Each number is 128 + 32 x the weight over its row's rms, rounded and kept within 0 to 255. Layers, rows and columns count from 0. Numbers have three digits each. The size before them is the row's rms in percent of the matrix's.

# layer 3 MLP up, 704x256, rms 0.194, rows 245-316, columns 128-191
098:062154121115167093185156161080122148137097165147146069131150180075073120135156172125161107104090121079117083150109127141118070155143123129139121139140101124089139133124194117169146093080132090
089:102170126139147140147126159154131143137107061171164133177072055154162125113150132126089075203167115113151172133091146096104150138067125146166119136088094132091170122157097171161201116107143109
097:123080127107085097153113110150156102175140085134184141152151085101087158142166094126127093145128195131146140100125136082048175122156128111174080141154082158100140150087161099155127131175125101
106:119138116136135089149158128139149140116187199108064144121122136141109106129118152205112107144149109112092087122149127145157139132175088131073132198171143129165082138125143094111124153127076162
102:139113118102165088139143120188124162138137134148140094175112116105151198129210052125116138157161160130088150137097152140122131114098130115157162124082129140141138136203080088148098123127121063
101:108142119146118105163078106116079118145144161107159094135067150137119088114187095127162109123108082109148121157114114140117146126110149159153139116137085178164178133176098093163166145180164124
095:096160114173213125075199151090169134119147108104100130134062111126117114174091161129131138104119143095111108117133111165130143159142144176132183110125167151124156132137140188127105203140068155
091:151157112152186161115167160068157139121116135095122113137112102206161037128162107111125192096144107092101115169125127188117135095153116164098106139135106154117162182145087147166114119140134107
093:123147120148122125168158152097177126121134059204124110109133100054134150085118149127129071199124122147163156176162132088168157161151151159160103130082188111100169128123145064147146144146024133
097:064118131049123142104116182110187157193184130138113091155103120164152099142162092171128156096165107129058115110100092118122138222139126136143135104169155134130178076156115074131111106177128065
100:113225116140120135089107154165098107080120144085109110146119111156132101140137152120039174180070090092127126153120137166152191198080094137107162132184145138104156136122142106132176141153131104
105:119095118062029032143098106136150165067095175103129133189138122116133148112178093075133140064153124163083096072164134116120141155095153139132086183106169057140156117189141141135120109093149131
096:102097132157110174179152139097146137208143159134059127153053144160123055140147117138115095127166110147128179110127152162136157166121127196166096157150109120160158086132127150143156132176162175
098:100137117146113102102144100100106113175140164146161126130072212114133121142139131143192150164084099148176159177123153159114072145128079080169147103196124151183097121148167152201086168132155155
102:058130132140089098086166094143077124149121093151116115143147168124166128149070107152111154146138135129147138120123127148111166145166092095117148099113147096116172100132166117159165136202057088
105:119170129090077151131157122227157161141126122160104185163124132152084140125168129089095177073077063152114179093090077106156140109115136069133097158114125102093032091141115169182097152115126119
104:133167138095113102137106133095103145100101122182123115145137160111168114075086148130099213111128158174109138137106099142121113150092139123150179131133173184143120052118183126096146064121187154
107:127108133133139127139150149132191169108112082120103158126144090146140132102122137155107105144123156086145155190134066106135141076108121110113139131142136136214141160138140147103127203173117169
090:139070168121157135184104163061099135107091067098125114108122141155082102115145143094104116113143130065144181133089093119150098165166145106105129177157039118120096165103129154104077110141157140
100:060196147109117150106071168097107122110050095100125097107101184146152141101147208137102180141121117124167056164087046145126160126059121116138141109085143158131103105129186131131167142133208157
106:199089150098108118139120121122116054129142079139145149161122170122148144143144146144121143122132100151133200156150156143163107131081122126187123111153084112162151160124132140163121105175106115
100:106125097196124129134187086123132131148134142167156125087148125162139193151121069130107102048146162128131142121121096131146117121099141118100043158162145055116113153172128105077129191141113121
103:115148147116194159162110197107094142116088089159129191143108164113146082093129095142150103114075153092155112116132159107099211123153135154152158102152131130107103143057122101188057119160090207
101:140105113113119114102105094109120132166160122159116149093187163129167070135137177179148107156178120151146165137110140081139148154084133165168119091049105096139224117150122119105143139130109179
109:170101113146138137133155149113129145101091158140098115148136143030070153132125138126097097125135144125162120150144176152144140140161177147124169137140142078132168118118161095146098136155168130
098:113172152098087082183148170120178125081192166124092117140130141128130149169140134151067047147113189107116131157124107119122115138153159108110101150136089123132185160116148128104146131168159122
101:186146147092143106065105104203083131128096106147125128154089142148157125099144117109136139133177130171151092130110093157183178144094151130152114141109093108116171135120099034145186178100176190
127:139153138116152172149127101160125139137180177126118107198098126125113113152120107161131127176122131149087174179160138146152110153150133160137156077131125156097135180147063160142118129153133132
096:110142203065165139077077111138122139140144094143163126143135166112167156110100096076150134177112103176086074078172102149137190134143114140132113141135106121090152090160099135148113190130138153
107:181108086144066126162144146175132196166073076032163176115114097085124147150120098184121091061051108129103029128113118142116120115078141154138111143138136080203104081144172161104132186116158109
100:143103111113124134105106142128193087124140099151052084184121139121171185126101128071165086100150136190186151144112122104104135141107202090105107092122128135104177187123133165173127178148090123
106:180119064181115137107131061123108151063135130124144142155156103112124106175109121119118134149085155107174134172123069056118212143075151194147113134177205119093119134087105102213177102108148146
113:095152197122120055202150151130122105126116163069127155174125099189129129105157158088158107140084118101118074133115096113062165099090116136147176092085159146132139056115151083165106138140104124
100:198175062131142082170080175122141141168123101180102119134140094167139161155152076144111077140138099121148099088089110136165152056084111133140096143112093099141123133163166160035121152216154157
085:097143132184186149139136110149066202168116137100075080148140109135134097220127125129104081137186132120116069142142113110146204127126148150125140153142095164190113079162183086168101070104090118
095:193161085113000142155130099100095136110113156114111117111127137156121134151145113155102141066115123125207146101158150077228182082119162143158063126128141143102140120193075101151115135074154124
090:180164102119085163107077095102118151117153131135142164119156189124112153191149203135084168131147130128117152124131149146120109126159120096112152112128147093154155127102101189174073115164103130
103:152127184066150134117104135111132080161140132112130119140142151140128065169132078133110175139119116101112135157135094137118081088158117133075041137121092168123076103146086128151132124117131160
102:122087090130128138088176132177077124093117057181138094132117114153086154130045173092137158182195158099140082129078173175127119067119085132133098108175106118131107138151106109130172140115135018
111:093189096169100136120096059156113150142213171165137155128084095165174143184193141130133082092123145117120129127127125147150123145143173143141124160110181096156133145105128134079119081110132103
100:136142150140138102135166159085191089152101178158109127077062105112102160086130121107107085162090092076122083154132145143153125063122126151072096108137115101132132102120097063107083068152074162
097:198099109163154136150183113190134150153113144105101090134138107142135098122111084106113119142125150166151095086149095125191134143111119128164123113115132104097134049136113084114191072133147162
100:104183146094170132123129101121168052121158122107156129081110114127082095153118094062069059147148185138138048063181167135080083141085085191151183149103144157148108126094143070076144130117149148
102:120113086114159197126069066095120131153153147078116064131107142149152099131160130079139147129149085107180129147160131106107156148119074124093156137099135133071140146091101102083123122086064145
105:129163175104091187104128139178116135102155146175199149132151113143095145095108094089191115074074134147092135149192052123183164176110111122151088119158159165150140174148186125116169138118146075
096:130104136155126113091072133096134101189149111153204074155112124145132150128137151155101125136125159116143144127097140177143156121156097100129124121157111135146142082103077215163183144144098135
096:072133081120101113127122136180134102162149131133073126083125142140114159183100152142120133129161081113160107098169126127108178120126129114124089104101059183141124092134171155120117141103134124
083:108113132130123129071173207118115154178155147186174184095106146077143079156119061161138120117091138158106097127119077157133165113106108115102157147137164159147148102145199142113143130087091201
100:154117143165112099107164163092137124172116151098123123089129147092135154186133118114125066086170125147115125146133085124130134161108204161139062137114112063119049153121117174095141122158078123
103:148133123116129158091141100108126140109073149181124147105150141139146131051135130133096164109120137141150157128091148129182157129175151161159093123115087186119184146119064130190165086131141100
105:109150171129123156133110056121141200131130120113100156132120109137162110126099053120124132073116151119167061126159078151172183068088150103148129073135129134147101096157130116127150180176112146
100:100092178064155124109134192145189104131171107167120113161108105142100131161154115130134148148127104158096117118176138094128133110146135096122144161148145039086156133192184106113123169075161131
103:142156107178104099115104079113185171133170106122161140116152109128130132136186086145119167091112161098133071148144130151083106172168075127142175128203158107144139100142136070084095143162157107
101:107143062111157140183111118131085180129120122158123115118123141125143132103120156108131133121115063095110121097138160193143062081126067117122139136126126131076129115123105086169073109176135162
107:186126100172142116143118116148128116039164111153112146137117135143081084139116111175095117069168162144145131087155142140167162157114125208081116130174093150109158147110095098118070123148104156
099:099130105101178110129090140151111124152132151104087128118088150128117071156180109186107185176170114154131144116044106085099168155167130108115156111131101120088114136152127100209102125126150119
107:081194129151136129130146128113125130125184122145112160117106116173111152116149181087145135075127083129137129138056123143155090161080148129100093142140098114130107132134158103092079123130186106
098:121070174163106145149156131173171117122115112148060111120143181125115151171123130143072096125138108159186130113092169079157118106155072093057123112119122147145165145163211181114138170101145154
101:147121070061140079123155186150088171109110101079143126203148091112148127132119097099086165124074133113098099144165186135099146108156115120092112128163150161112125085107061136148135164119166165
095:112155037107162143150086152065168126131156091174161155111176161151163145143103106068180124112143068185142140118147155077147136093162095146091168122127137117088165172127145160175077119153173144
111:088074077111099137149138079096125094119096169118117152155156083079165170062151176144140128160133094123168097125135042103148080184128180124169142122178134189188093094087098067106146175144142125
102:103123191158134157158117126147122125062098098152086137110157139085109165130129123157130102116171154174137107161127109114163045121077128071152133081121112105128125154119082154160150142175082129
100:128162110128145128150144158140143138095106135172140148106136119172176104134097188165095121122156086099165126099073075110069137122120150144080130127133167141095056101144075135143182117075115103
114:122126095139080103118070074186089031131134153165084110122085083136119159199059116106098098136106097134145124101140166123191144148123087151136085111176161141143075146138067149059126121144170154
101:088157106124128139181098129163083124134214170147127159133178129129158164081129231113148143125072113132137156082123101073110212098148125116098103096171148115135144098140158143127134189155141136
100:172151129089115133110188167162093087116114090117116168146123072166125117137057150145150086134134133149192110155152121077142178203148134157126106135135145145156180175105141106149108142096110138
095:113141105123150125100124116112103142175074185096081129143106129141148113140197099142092112122118140105098152082080164115094117183132191166135174148063151106177093112101158099149159165153112132
096:181093161182093127146108082154140116093079167109142091146093164185126161117142148130070177143124159106110102104180111119097156119081129154152087131125105094127107079165113129120148171135108095
097:085102130139094149138078157117112129121136163099150150109171125115119141146139139140157062126172143130158103117132138120127150050171141113090165132156129060138098131150150105127108095142123079
107:127123160132110130090113146150132129131144128123120103081133212054096141088127042187079163089139092096152132148142140142124130102164122151102122069163121112130098154073137113095117144148191148
095:154134101139107170135052082113049083098135151187135139103126166179112160125160119085113095127056135167137156145084171090189147088232098136136148137153193106176144165081117136116210087167145082
098:123112103165144158095191116213165089096141187117145159177076122178114147130131085080065065185140118161124194123170132142122110138117136125147151152124138131122128169167148140180104125127104166
# layer 3 MLP down (transposed), 704x256, rms 0.179, rows 245-315, columns 128-191
099:200172180137116162130122178156120101119153146132087172148156148161130115168090166132088111126171092097129155133092110183070107116096072077187109087107111089122117153108110114124094145064101097
091:151162138170216127129092133093089143127065144127137137131136076128107119081119134131100084133166086171153132101117085178140073142110114134177061108116185117119121114156116115144160092152187080
100:120098097122116154126112173097109138146094109105154137112118079095139108143126077120116083167102118141096065134114099124103128131216123128170192074137129146206117127131087147146127120154122170
106:089091141123144118201164148143126100165079134125127133134152134127123149221125132082114063101108108149162127092172144209133117108197096126140135092116094102111127189138150161122147116171119164
103:086138118138202103142130092198123137121151095093126087114149121084137143186145153126088088120053118140134161160087180099132120083093139153174089126087159113121146142119107080094146166124076143
101:114116136108138126105126165120144204128171121061133110093105113168135151091150084086127092091087110158176097132123128145111141145080119091120111199147138202171105126077114150112151105071117125
095:115134114093144075166086139120096146146138105121232137141134137103145141071147198176122199182112174120124114110079110111119167174148142145125125119107116118139237110167168195135156145145153150
092:163143148112128152088147103151120121146139146124118127131111161171157141121206139099147144177194072116139133164148109071123182095079132162059182094140122158130144125147100145153113091107177132
093:106190106130166124206104110104167151141152118097146119116117118092083077086157119109136086154129140116190168218153146113138126131121148111116135134100107131144096152151127086136124213128168175
096:111127114134202120122138116151146129090136161076122117173144169155131094096081095104165143157113154139175182173075105134070148130133117180106123119114187139200146156133086218101100134091106076
095:155168160120147110109148126181093167102157141140129105128130157109140054127177182104104126127167087093136160182096128151187178105158093110139106126155135122087152086108113124096156144113134080
108:099126177143134103117115093112154097095119159181109173126240150149176152137183142078148112135126138121130131151123170075150142112118090119063129186117180084038099145166135119129133113109135150
097:095152134143122157159103175187142082160119213184089109149124119095123117063137094148107155146133139172170119090086122112108197111101191134124157120145204073142120141154135136152171114074108158
103:064078179127141140095107100125116159143135163128098113096158124186139057132148090095097149194104178189115145090141151129119146100109169179103145151114108182048126130169130160177122124137072154
099:139151119146117099144123102124109115185107084147126144173208161179145167142135151146141115113140057126124144191154155127169182189167141079105084128108173173099170057117082097146121161166093105
092:133122122093144105105085137159109103127153098146101158142129174173115103167138133157145113074142124092083125088116133130085149156136187124161163098119087079106084137170094108167188112087149116
102:119199068113089199180142146144132149107135081123133116179139150115168149097135112141079126156164125137092151107182122185129099125100150089147138154115164123126106094148173095180119102105165151
101:076088062135088103098140149168147134109130088123092191112130110140158136087142131103195150181161103129114101105110098069114126069104096162126098154095111130125119145077150068102134100122124145
089:145132088173175090174102097086181041099149122065101178052116104138097058077132164104117087112123162120095099158101135111129192158168123090131109148198065094141106120137133147153101101120126131
100:071104148079134122145128140102168119138144144117132105138136143151074082106150108157109138104076129147121083148092089134104135132089090117141130111167099093092126138167131133153182166089186164
108:113100149195087096176135162151085114154081100190170103171045110148101177157118076088155130140144227095102100137127186089120135097139072121119142170075134149172119114090118127105119097090129133
092:098059165120116138128102180144130137150118082124124085136097124135125112121135112121122130173083181100129086148082178111153155140147157118143154115076143139113098126132133140131152116112170151
105:122183131114161128149124129107133075084174091153144145144134155086144161171138118143111140066090155108077111086063169141124126115088167088073133163193167073161095120167170225096170127101121081
103:109137124200139168097144047085116150093088138152126123132107153135130142030121115122076098049133112128112126076182181129147156085140122110123151195146134119147072112147155115136073153141170085
111:114129136181104174138096122138115147159116097147139047095141151076045181142108138159155122163118105136157064152136163144140167087152150148110158165121171109128103143160150133150099085152170142
102:141162156142167122127139059104121114109091121091135175103158106138088152123159125109133238185127028145142194099177131075138162127151155136151185145127168097127077142167103140153094125084142186
102:103154126076073136169071077071186175071100123155088100097154138123177140137112095132146134105102110122108092096181073155113163042118116164167174094065135153168114119080111132135180103137140142
118:103092113096086172132114179156093118103157153151045081176181150111114092095090062185106124139077129129144119200149176148157125182103137176105160079103165173112132175129091131149115166138125129
100:109138072137077109155145142111164130109100148131157110134130121102174123133155124125129113143160113072101153176137118128130170098163151161112143019091130185165116127128146147036083114120151148
115:170156104150157089101134091121135083165112105170130098177150127140132163155155122182126146099124123171076131140131153206117114135153165150142167180084165098143158138129129203146089123169136133
104:175109226152098197128159146132115134185102116145164216130041076137132073139118083145138116129124118127119130176119137148086103116153100163124138170113139159149165148207118094166145061183167146
105:111126108074136120186125137144093138173160130125134198112229162151133105038107164133105113107185101163119109129163161139146115126120096122166041044150115182121118100113182135104180120140076113
107:136128133079122040100199132113101108095116112073095205117131114162141116157188144082101072121124106112113139108110074100140087119042142161137118117049077102122089045135132113167161165115106118
101:101115173125151110108130129145174088128177115217060162093102091102123126118120109129158210150059136143192111122106090110104138074162119115094152133100198139146151128127130114134126077198111097
088:151145165167122121136103119120115146176135145118080091146058156134147134201167137136109147151123153105129100084124121084132153142119131118079096209178106161149147137174161053165116131132114134
097:116116090133168105120137132142068100118119144139136111141183144110146138107170137117132165102146179131168098137153162205135123133150101129115152040167091135117096156188115190136100137150120132
096:137161161169037155103098148106183121120140077131147181158173135083116115200184182127147154138102125137156124144094121152118077149121103140127175091105187112097113125149116160160139087141099171
105:112154093091153160112122091126134162161141163104141161117182182091086117102149133143152122148141054127085149132113154157162117073144133113120144156141137114168179083164081168151096171157120183
103:145120162106117069081146224096046114103129090134034187091146080126199092176094184122124115123133157129173135072113141114111125120100142095137129149174161120114144125095107178104137089133134086
112:133157123119126093046145134136008151159125115137158154171102131137134134166145194074172091084189143105129087123098103073084096137127169100112109131102130142125089140137119168152127190091095100
095:123096136125192104153120114147121200123154194102140123177122138162163115128199098133141141135114124112100135152150130135148111105149175121152160017115065107148117134086137121105138134158088098
097:131100126055166171154173080097116163087097136087125110149135149107124112081053134128094076170166124099131044102064113101129088153172145129104116154147181109135143090118142133167142110125135105
107:097123152177176133151111140091182161101183186117206071099143122147136132140213124061119101128111107130141155133156162108095107160116155164106149177105126099148120179123118075142094176098174112
107:109086125191108151169115098063113097098091141037149148135105136106131107137130116110167142137116112197206099109172111075161138140100113101142158142110174139094155146115113093156107050146110170
104:148173085153072119105125098135109125118101115109114092120069115130135142085123107124158119093188101183099111158133123104114142130151120050151116094142078137120136161126165147082119098123112129
094:198111149173078191127110178163101182165092150153098163090132155113092092146092102108163165125083077228155130077119090155132075145101134172104148208148095094111135106099151088109141174090157127
100:118131104166128093112018098140168073150124115140121087121126113111095098114182105097102164116188128066095112126137132082111143120087146145115137130173092108131106068153144117099060165174119147
092:086046097105112155045167149103138126156128138175137185123130164136154068228133095151113145115057126159112121111108182163158164156127116102113068206081184183134125105162143135073124081093079157
101:123147145157176128146137125090111143189076143151107141119054105120108156134129113110094112205131125132134121144133112104092121117155173079161176193101140076052057189134147143098098135073167204
102:105143139136142124134135113125110115090075138172174150093162127152135096087133119170082186063140136143156140108117103124150164159150121159153115127107110168079166166118049132219108074129163130
099:121131137112128122133120133115130191121090136120068119167116134102162079129126118122102097103146166147184075131170122041149138070152134124130130059157159077156071072173116139111073156144077146
100:081161098174163127105129120110055082159152156162150114173155110118139134196096089093094111102067148134107120178140209145081108105130119105112124083098101113177111149144136136179062117108088145
102:132173127118126159163140141144133174125118170131042102125204169165206083130143076076132146129081117142141102106092134140132156166130141160157090094156179103178128081149150085125085143137077101
098:195101106118102103144080114185189111175096129163110135096145136154123163135132124166085115113093105157137149149075133137111110142136104105158148089184078049138129127135141163158079140144148143
093:121135154089116109183099146102148181145098141128112079096180156147125134095152104166109155107114184132164154140175084081146138070111071115119071111205130159131120132135088152127093060162145169
097:154096132124081128093086176112095101140161142177152173133148090161135098162136088157116086164144079109128105117102116091168118119167132153107109215070111157119146129122165086121132117152088113
103:138133114157202103112130130191086151178142123144089144156092122116100128137168130113124137088147105102208120142105132112131124115125131112120083126176151118083138149108107146151106095125184125
101:148088141101148093094127157141153090073123128133101135159088154171129088083108132147155069164115081095038157125124153121172181113140184112161128095144129133113137140155116066127132170112132129
103:136154132168148158085142167114127176131115155068137070100048117094133173144135131173127114169084114107085133151128131136137069173137166127133085136134104164161231213158152121139105154172170106
097:142051163127057153127143162181081140161106135102146136167099132099110112108131113186096148137193190093102149118055159132110049164171141092115113131081131131129081121132098103102165160089184106
102:101105128140099132067117140159151115105126189140165106127128164098103152114129146110105088173145126122144088112192157118144154118106118166151097128130081109117163175086091154107182095157120140
103:123116112136144103175123118148076094142130100161143069130109099150112147135172152106070137113172073149152137112084083135155196103191164184155082162066113117153125108136093133157156195118155114
095:090133119142101173115115143138162124179110112162134156135149133147146086171104202126117073166190088140139086177192165104094173120098128139069096143148126115116076137118127127151108099134114125
109:157182117137143119100117100118073154159117166181135150100166121135133169123143138123052111155163098080139189088057127133141169102159097096144090163151132144100160123084092122108095123094131108
103:089095071066128081102121127124152126114129117108129133175108121120100141184154146115092174125181082173120117143113147168148083196121130080168130111114115142176203108135093137111155174083118103
102:100154154137055107128129105100111160153167134126149113132089214127080167156115175154184065145116105098159141117179097183127172134145089107136094071158179169145100119145137157134117125154186116
097:123103138157140154068171109130132177192082101118102079133149145152157138076182130118071103149207112117099164162099100142055100144119149115174141063169142101155134121114119129121087186089139139
093:107151098123136135119068133128131144130102125081132160189027137091117140190171106147147103146162129059131107158171108132142178140121110145093113174134137145085151095143143104160073075120147130
094:169122111157094143094123132134132147140128205160168193110255122097131117138130156168110079150217118150085176174103135115128179122138105079088145104207122109133125158159136135137113142126057138
106:141082132101126140123124159131163107091135150114096151101050105099090132082164097070095158114148147142113211131134061107114133125144114082106124073170163149080117076124138156088109093126125074
092:143153086092117107074111099157145148142112130127171118091014113140066075164122117135151178163128076132162065104164113130122157128057150114108117127144101137106047094109102130141152116183087159
# layer 3 MLP gate, 704x256, rms 0.19, rows 246-316, columns 128-191
091:152179118175162123110083160110112139122166095169101160159103099126095147111145115137068056205135083146119125126100122121099095164070112128129120098084129144086137081116130149065206116172131088
100:123110109151117187107137132176108114151175119181131077171136131124139160205072139095120142151135139094134103154119190112087137149156137100121113097124143149093150100108141160146106129114146099
103:145128141184121091131066096108109098139135134121088191149131136203127130121070124076160137102132106085120129128114131160132194070162231073140124177143172150222129099200193118120108143127135130
108:146160120117130126177164132121125091157130133158140087152108173107193121078136108150147124137235145087170082066137115139074152110138130100126169130038130136133113120165173160129144103161154157
100:178170150162115087131119137184101128123143136252084089140116165130096175139053137151178120137145139062180117147089123187139129106139087116136176131129153135105129064167106105079135128076108134
094:155115074094125159117200144088162161119108050149181113102153134127110162090112096177120156167121157115109123133112117117159168077239140139095130102119108156112198116119162157097107094064102103
096:158107139186121142182201151097145103074140083122174119098149104138159053141170125123160098081076214105086076102130136160122118098132155162189124112098085108147146141078126131073105120130163143
092:116156099125080116170149122108169104074132019178125123088165095083127140141139177126110092163124117166154169132139154112182131096128149139148077134105164081102168186097116102190166163114122141
100:139206108054189109086113119071103195136125139128152167143112115140154101127038134111119172173088146140122076096138163050139189092080097160150166121161152087137142117150116122089167140210177106
104:113173142165155096139133163147104184117136052092080100126117105085126116117128154145131127150120096127123129161130142196147175161127114125131128137151128180125166121116127114131149154164127123
102:078155134120133183116128095191111099140079149110139073095079149163080122144133116142089105096132157096182159136179127141101163092183114123136114085138182144135128203188115121174196133145088110
099:167114111136085143126145153091067141167123112161154096152116133126121089121124045149119155143065130142093138133093085123083149143184137114122103125147105097082167130118095170143071124138163157
098:109154124148094102159194118216081106131145093165120165172069129145112115130141089143144133120181174135167082079124140144126126136139122080101168144120082164097116118124110130129105114105092161
099:152130107108138170165137158176137103094138097148114106124118108087142098105112103105107110129124156171124067157144129108171161118106134155132139082160211113121068126058090136091116112072192129
100:085129116056079132119086097120178082145080123141122090118137108143089122137145123149121132169112062140138095049134072120168063161102093105134116113142119160081091168120129127203130134169140146
095:100077108131121113095104121159129106121125122107113130174132160141135138156034116114169092158126158065097063099152119110163097133069127117084102104150173095153128175135181123087133146164117148
100:132125115076118082112120143145075174213074152109116139111122161083141114128142121111157175158137060133149051063141123133122135130099055166114167161154134156124104111074134097117165057072150109
090:107138144120152124147127126139141064132192102081152188102107108120105099108073096057123076114123138143070095079133147116099181126161167120088132108140127119120138154163076160119090093173114111
103:111171148130132090159117133157177111188107130126103118071066149133097093152157132121129162131048147074110106127126149080139159085117166080043134101164164094114118159160103186132136080131139152
108:160149138137133166128128147130111079207104103103075178156106168072166136136112122160135154129138147107158126122132097136149146094118094137129144127118126178085096166142196149190142125154077087
099:133160140116152148118076125146135092117123158111109137141162140133118069133132159095116147194177026084160144113133123115129162121106080194152147118071111179107208123081074170133102002119062100
103:095098099127170131158171110135121081122079186122100171112163125079158069115143131136124087153105111094191058149110114136155094073147085184141141091123091158138159155101075048168144108137066212
101:091233146089095163091172094126153137174146126139114136136141109128056111114086168117117102129104102107143079149210098130143171085118138159141144086190104071157125148049158195127134118120138156
111:143123165134114131153119173183111188066131158156194135128146153172153137196129085102182149118146124105136176100086151090106127133166155135166114130111094179171105057120125130116139105075162116
100:074068133120118075181156147184141113101163108105123105151090120130138107127051132093125098103104159109099124108134139159170117146115128105115128181169124161140134082129098081085128134135082121
101:147171127055120126127179125122175112093085134129112180103186109122154134090040048138163153151064138152164068139184150085134203118159155122103133128128132097129133129132141079151178144152097097
105:112100142101061119110144152120134119141112090106049104135145133150163095113124134129088128122134109093130093150109165152153122130127157074131171125130116197130134169106146152106099139101044130
099:109145118121174135047130127088153134182172158131143126104122115106080143114104119089112168097147167171158136154153142141096175123183103132140146172150132177125116119144138105132167114139089167
113:156123106165119183096122146144117091122129085078134135153155112131103139073109119122129099142092099153211133130147120113170141144146138112128137124118156126116147110118163149118124161145139133
111:195123165159178118101064131140113081129062138147106125149106166115134121135153164086164119113150195091123139151092141144151152110119130152139115160134142208136113126148147094188195130152163102
107:124100113125086064149167121157177125185145154171156075188088143109106104114115171107136199118108148077078128143079058160129055136128129094065211189043140132137092172115118100150155137127142176
103:124146130105128140169184154137085142132113211184141137092051112195126114091182176053142130177133123118147141126109131165092096108078089110141168154114131149128156097165165098152151108177122141
097:120152184159149146081079125125181116142167133148068111113106177114153158110115070142083162139094169096117121110121116172124111068138118141109185092139193126160146159147133117119100071179169080
086:123123121058087108166110169190127113078123115128168170083138112153125161074125096174131121108090140119102142154146144161132153134171156161160124120070169133147157160079134130094156116155149135
096:135112180147118140079095143079143116168101114095116157168128165060090125124178102122162186110179118134138158192091083090112077110130201134166147141114145121154101164139143150139147112173131143
090:139072114130195064114159098134059126148134207136085083105125082156110172104165071156197114090074154181218089143149139119131122164089090180144070154153106178064120136176103097080134141115081091
102:122162119161194093130112107152114105155079140076078133120108113153078184145157147157141116177129088128106168117095072164101158124148120117136148198100150139195134125099142151171129140199083210
100:101141091115157146134121150097096178141161112126116134109114129135098086124158111180128118120114168088056097198106087165125154139163122152093125174104192166067145072119186103120158107091101134
104:127164166108146177159151147116128104105159107124115157088167118137191060117141109159122136139138131137134103118199152115084067125150112158152124164131106165084064176115173159109161092098162160
096:141146129127111138115155163137099074131076163133119154047107152163138148111047121105162142132096119110186068138091113188162111153096125122107098152102099111094155135116073120148115099127061180
094:116114108126162169144153131122100114162136125190100086158111075097122154090140099130097104137237146179175110163082135073107063136158071122123158135066119119095132149102148172109209102103148155
108:171089107112112186132175157136109064126137058121089153139158137164100144120099151159131107147125158103144111048118132153117137068087116123177102150148149162133147133141140122109123113152126138
105:088137126118140155069122108163138147143123156129091156133162116156172104116146182124166109171077157111180168127114047147177189086139140109152179088080162162112141141132151168117120175148162162
104:085144145074115157169140133123143132133146136171190111163132120144137116145118106112112122128133113116130086063096137163154092143127144163117104147143093038158132117116117145136080151098103119
099:124156152128102116117109191118173122122164210124113141089150130144134163100062106107126149119074141129153112135085126145174098169103120089127154135157105136125123128094190097060113136118151141
094:100135155127131115147094123136156124144151116147116105144102122131119162116152127130152136095138087126164137088108092118115128139094176124086138140138088134079091108131183135185147120104104129
089:130128184112094118195100081154139104091097121107049110137149119133117156061148182117141155182179133106118149098143167131091067110130153169167165122058093095173133205132128109129091137157131073
105:094130096098095128137122149160125147129169096124183116161157156157142147166097113092105144130126101128067148169113109114139109130090074095090136126153091208174131146113194134154171155114134103
092:204111129162118199179097116156161132115153116105138123106113112114160105133092127135145171144135108117091124087155113152102171123079108140147047113166143178119121141099085138094074186146092154
099:094139127132133157136135118147114077151179143111139094192048113148151080181144119168175182140138146109061103141104111163159093066101125137131174141104090115132181109108140148122101114074125133
104:130144210102133133113130158129140155140119131131126068124147162148110216132139107105122144135123122187088134153139173123095129113102122128073088143118082118100110114161157185205079133114141087
100:129110112154149104197153190134121086103168116082084181129090104124118115139095128169169087129175137150117090150139121107158147130162087115075123088093125126128166145109113144054054085132205158
102:140152177103097091130115144125075098138176085138127111176120143131183146125147199129132094077090141116152150085124115101121153123144143129137128134137098103145148165134083205174133133149121125
109:115130112134123121088105142127152190158113156153193152128136173131197154140144149151204105198122110124141119136119143147116109147141092175147185153138128131117117085170152103166117112166139110
103:174130148120111152111128149102160167137117125172227149112153156121142170103139137137142121122137152119105126155135155106136098129076147112154093105099126122177130143115137166120139079152077156
104:105126168158151163101183130181137133060089154131077133093113101162136156142136072101146058177109147128190090132160113128177137056095151066135059164113130176107122131118145194136169130059085182
097:130133101145088168147150130125174163160156045101131114088130192099116088152119165142138179152144112127149060087184118109140119156124109129132181150125152130121106059128173107156113125130123161
103:159137073107127074118071096103055140113160176169143085087139147110124107108173135163128113090117094099163147149106101146089114142114177170119103127157130151062138089135150135166118140134122093
092:137204092088171154111128115136143146140102043144154184038138105114128071080107070130135129109140049064164139114181162114116167144129119173087161105145219131116123083039184148064166104166165203
107:155147161061149119162099070093133141113115138072089153103136188138106153207118111069149134129069117123152115155093154147094120092128119124104146156073125124079137117153155130145110136133150109
110:155131174109161082154115125157140087153096137084117131138155119098139112107153167166153162154136116135144120120159145081145073130132144151089066123145094106135170122125091165113131066124080155
101:123107129110152066138136075143079101125175165087092162119112155104135135141117152127156166177186146133110115135116120108207162128129111153113121169108161073121177139125096127148127060158138168
105:087142197093169128193119142136107168152142089102067124112177131150196097140119178147065132112112100084128181114165126127106110147112143079089117166164137173142130104127099146113162090149081166
097:095102136111098087143178136080127136153088140177109063143206107106115109132143096074127120093095115153130141144133142170137107137058052148142121183099122161085172161061196085049191101096144124
102:174203117116116104108155179123164111179178133065117180110091145151220091148132064071193111152139100102169132131130121158069164106179148152103129110130109136135130116149159141158121086135089183
102:158132083127143131130137163156147149111118119166134102142099105169175171067062145167090066118121104131127145120138125111026137106145185089106118141152107128153133089094079091135146150154162127
093:134141108114107098101153100084119154121154105127202186094189087131139131104134093136143187157129140140170108120173173152111054095148165122116161070130069108117195136126132159145218141136098133
089:168152094179113153113129129098176131177139135131129151137167155150161117161129115126113122161131108142103178155074121107152130146067169065098133190144117145144077159146108132126152097180105204
105:112111158107089113170147191138105142169126112105136190181186183137106093115116131180135057116076087113132121106096138175105113091091086149095132112119117055102180177150149156145129121139180117
095:116111145195092162073109128124073123089151099149079079154158197141167170073137107120097076114121157116126157154103104115158079097157086124075142167071133109121135115114119156135111121108163077
098:121102120141111121087097057127061124136072138134121144114073141158093125165134110094108158130101146136113144175141174123158144088152055160116105094125134099150128075124116133129058150129130062